{"d_model": 192, "n_head": 2, "n_kv_head": 2, "d_mlp": 512, "activation": "swiglu", "norm_eps": 1e-05, "rope_fraction": 0.5, "bias": "none", "init_std_up": 0.0413, "grad_clip": 1.0, "schedule": "wsd", "final_lr_fraction": 0.0, "batch_tokens": 16384, "steps": 6089, "dataset": "wikipedia_en"}
Each number is 128 + 24 x the weight over its row's rms, rounded and kept within 0 to 255. Layers, rows and columns count from 0. Numbers have three digits each. The size before them is the row's rms in percent of the matrix's.

# layer 3 MLP up, 512x192, rms 0.144, rows 145-149, columns 0-191
094:122138143138134122131173149150106130122138126145129125115118136093072159084123133133118183105128088143154128141164120130150091117146112144125129170136128132137102141123121107135097122145142139142130141095140191133124185106177137107152163148160149153124109165122146122122122124098135125124115121114120170180124157107139149118136151169161126083176162179117151112153121104157160158101107158124089135085118171128165112129115125091121100139116132122178135113151098147111126164124132067111143123119104110129129149111145144150144135129154111112119148118177111160081110185123078136156
100:134100157124133138129112149114112126092161110110090150098113128159126147157142106141101128098117124161084110094121114148089142124138114087155131132111127092181117124109070131075106144087145147123145116145135095176139128099140128145152111154084173149125122112132139109110118137133114116134158155120120072089133160161114143116124065111117131085111144117154105103113115113125111106100108110109138116112096160137075156103158120149110094109117139107068102132125169133176113134096129131134134170114128132110138121134127169136141135162156092100103149151143126142059124122135110106081
102:117114114077130171130139106116201118119143149118146125129137118097120118113117148148126063130122114137138129158107126163117146103097123124110139107106105068097113109134105116098109104143116132128137090092135159125143103146134136151098089116098097126174163126101135157117122127100111158162160125120142152120075106179126168111114125093120135080081088098158126108134089157136123152151077130145145117130160130126181167122095153108065177131117173107125139116147099147134147104131129126123114102122129096100101145136159117129116137116131122172172137121129112141148129104108125103104
098:135116113167104145084122128134118112095076133142161134139115162147160138119131141117133120124103160131120116152105171133142131096151110138122135107129094170148154156103122134103072155137126092173112134128120117105121081111164128176141117131136113142104163124134078115122123165102178102103145144127119099146116141140105155148110108118186144092121120129110158098128070123124108167121117091132135124092121113124166142110140104151122101160115127087088155129165156131142103147135150139144139207142121104089096119088141115113127140165116128129124139113126118121130188118155089152074
116:122082153124130153162103165130126116146137097114119169174158171124040179118152135138109137127109140094146138070120137127110164096065129110130098120106124101088114112125142133171158102146163121098129113145116118135088138097143178110130153123126135165138136144116149121149112103151140113153146138150106129137064160164093117085150127151118164131110131132128124143106130158122107130170118086154103111149139124124110162151114149148115100089097141143104117111103146119138166101159113106093123132111107137138111133061131115096136169141129114163114145124103139143142136146125120150134
# layer 3 MLP down (transposed), 512x192, rms 0.0572, rows 145-149, columns 0-191
096:133118121111162116109116079132136123155153113141151131112101135128076130125136118169134143147129200110132130066136182106122171140120125135118082156123147090096130135096109134156120128138122147120112103137113131136112112141135092130098103168147143118131122097074117139118099126106137117117117107179157138076123127084134134137132099083147089092135126071142077127126113140126113143168149136120162153113113130111110136140116110169123130109143124128088172106166135173170154105120127118156107146122135176097116100162169166158128131145110119090141155141144154096151131074118140114127
097:145096136139110142135116148147108125130100123127113143117159162079148085146159168121114073135127128108141136143110144170148106166103140155108171148128147110141160097096176179139148091154139099095142105129102137111129145125109141101117159093132137125114148120107134137139146113101105104107100125138159156167095122116114119135084137122142139142156108178117146093115135083107072144118139154169152118149175123111142151183126141113122074180128091127185113071138142123126107135127129136137158108113143123104130174119129143134100099126138130074142119123135127098176162142117108142138
095:135138151168105130138145108177128174102131130144142139113125103069144109150133098145154150158103098129111141163134156137127106124160110154101115131076112102127128141128134146140128137154115128149098140131139065169124141099138128131182152122160140154103107155147079105154170153165164156117105120112121087100146097108163121153128124118113130117150144120156120119050132138129130155097140144111145076093147130142143132131098137131116052136142120133159111123119112116137148129091134121144140133182126123149101133154106101121121126121110147111060127145115121142092177116182138102130
095:117121121157153134086177118152138121135188110101150106122118152133102132126110155152130109138105103169133114164153141094147126121109097120118126137098132138136097150122122088129146140118181106128146108111161086154142106169143157099145076143132125133153133115148147159067119138120138181143109117098132142120155129196118142102135162135154168156134122088094138168100080129120162094139095141125120104115177153122078123117150100147130109136149139115159098109130151101106107152123109125128119172124148117123111136118105095095118174142128093114165086165155137125113118141104150107158
114:136127166178148107101107127155184139123138094128150151140161160108113130127183124121098107074113133097104138181139183126132147104106116129109132119149147125106145123186126160139113103137076155117127110138154159123144125128112154139130170161131178146161142128109114125088138139119128100149095103100191100106097148106161112138096141159143123137119133144134112136131132126121090118080108102193096148108139112152148127127117146158173116155124135144087140130121137123142134111113104092122182157102135133112176161128134162137110142115118117118138095147146146119109159137139132111185
# layer 3 MLP gate, 512x192, rms 0.142, rows 146-150, columns 0-191
087:152116093095121086111130083113164143141141158146132168106110142099141087093106161118139131172128154144125148183129153063136137124127121155108145112128137188143128129144134126146135112137116149120108099156123105139132152108144120151114142087147108126145118165096159151128151123080142112152144169104124156128148089154114168141148112111124140139110154107161107130091132157119137152142135116087111150113089160174150119141085166136126085157122166104132105092122158130132152120137117107094187161138160104089156152077136142123094156143131149136125124099134101111161128125085133129094
091:144148115162136132089070086088101156155115139113151137083161147134118113109154131109138090135162145150120139107135107116102168100150117171126145157100154151127101187120144135163106124111055173144097114135083142170130128115143150137090150118111110134161145118125138152104152092119122130148136129114139155084145166112132137129131107118109125123127162099135099118152090123140175125121097137124183136160143110111144106136122112140132129131073119111119143143136129130108136139112134122148169157130152204118129089149137138140137142083126173130102170088124158083114111153136145129142
102:112182142112137158155102112135140118164094119120139083157115090132141110152144090125157137111145121099113163117168147133142122109166165117139124160146107116107155078125153123122130117151104128098085134113139128069106135114103113134140172122166139103156143159130111138160167084118119126096114147148141162147105102130102128116129142174096131121118108110158212108151116129079117101093133103148140147112133116146108130170092116133148151161100112135135181113134118123119103126123119094114129167120130129134070176134161114106124147121129153175098104104100160134170144095122119126119
096:109138138093152169145116158138136102123116110127088139172155124141107153109103138101146082098108103075172113119107151152140169115129137096135103115088122130140156132085145135139159143146125145110153142122083118141087163079101164119129095161133124110126132122128176119178111123129119118110152162130109119108117110122148093114133113091145160117097133188111124109133160104120126158159118118150125138141127140118125149131119136140110140150105188127132123100113141103100167133130114168096122142074084128139180123076108100127172147150151127116196174118137104154138119136122107153122
098:133175115116129110120155135133137131115106126108143147077117138174105105090141124128093107146131177166136095139091117117159121159125185061074128110122137153109098145129169119117126124117187135130116151127133121143159138106122159104100132106141121145121111137120116116131141149136165089146123131151144137130086112134087114103135121129099156154119150131108091123135081073093124140166075095114119143128150165157125081116123102146144154147104169135126106137116147125161116123114062125125129087115134134100176105176113132127161142149159133144156153125132169130131159163097120153129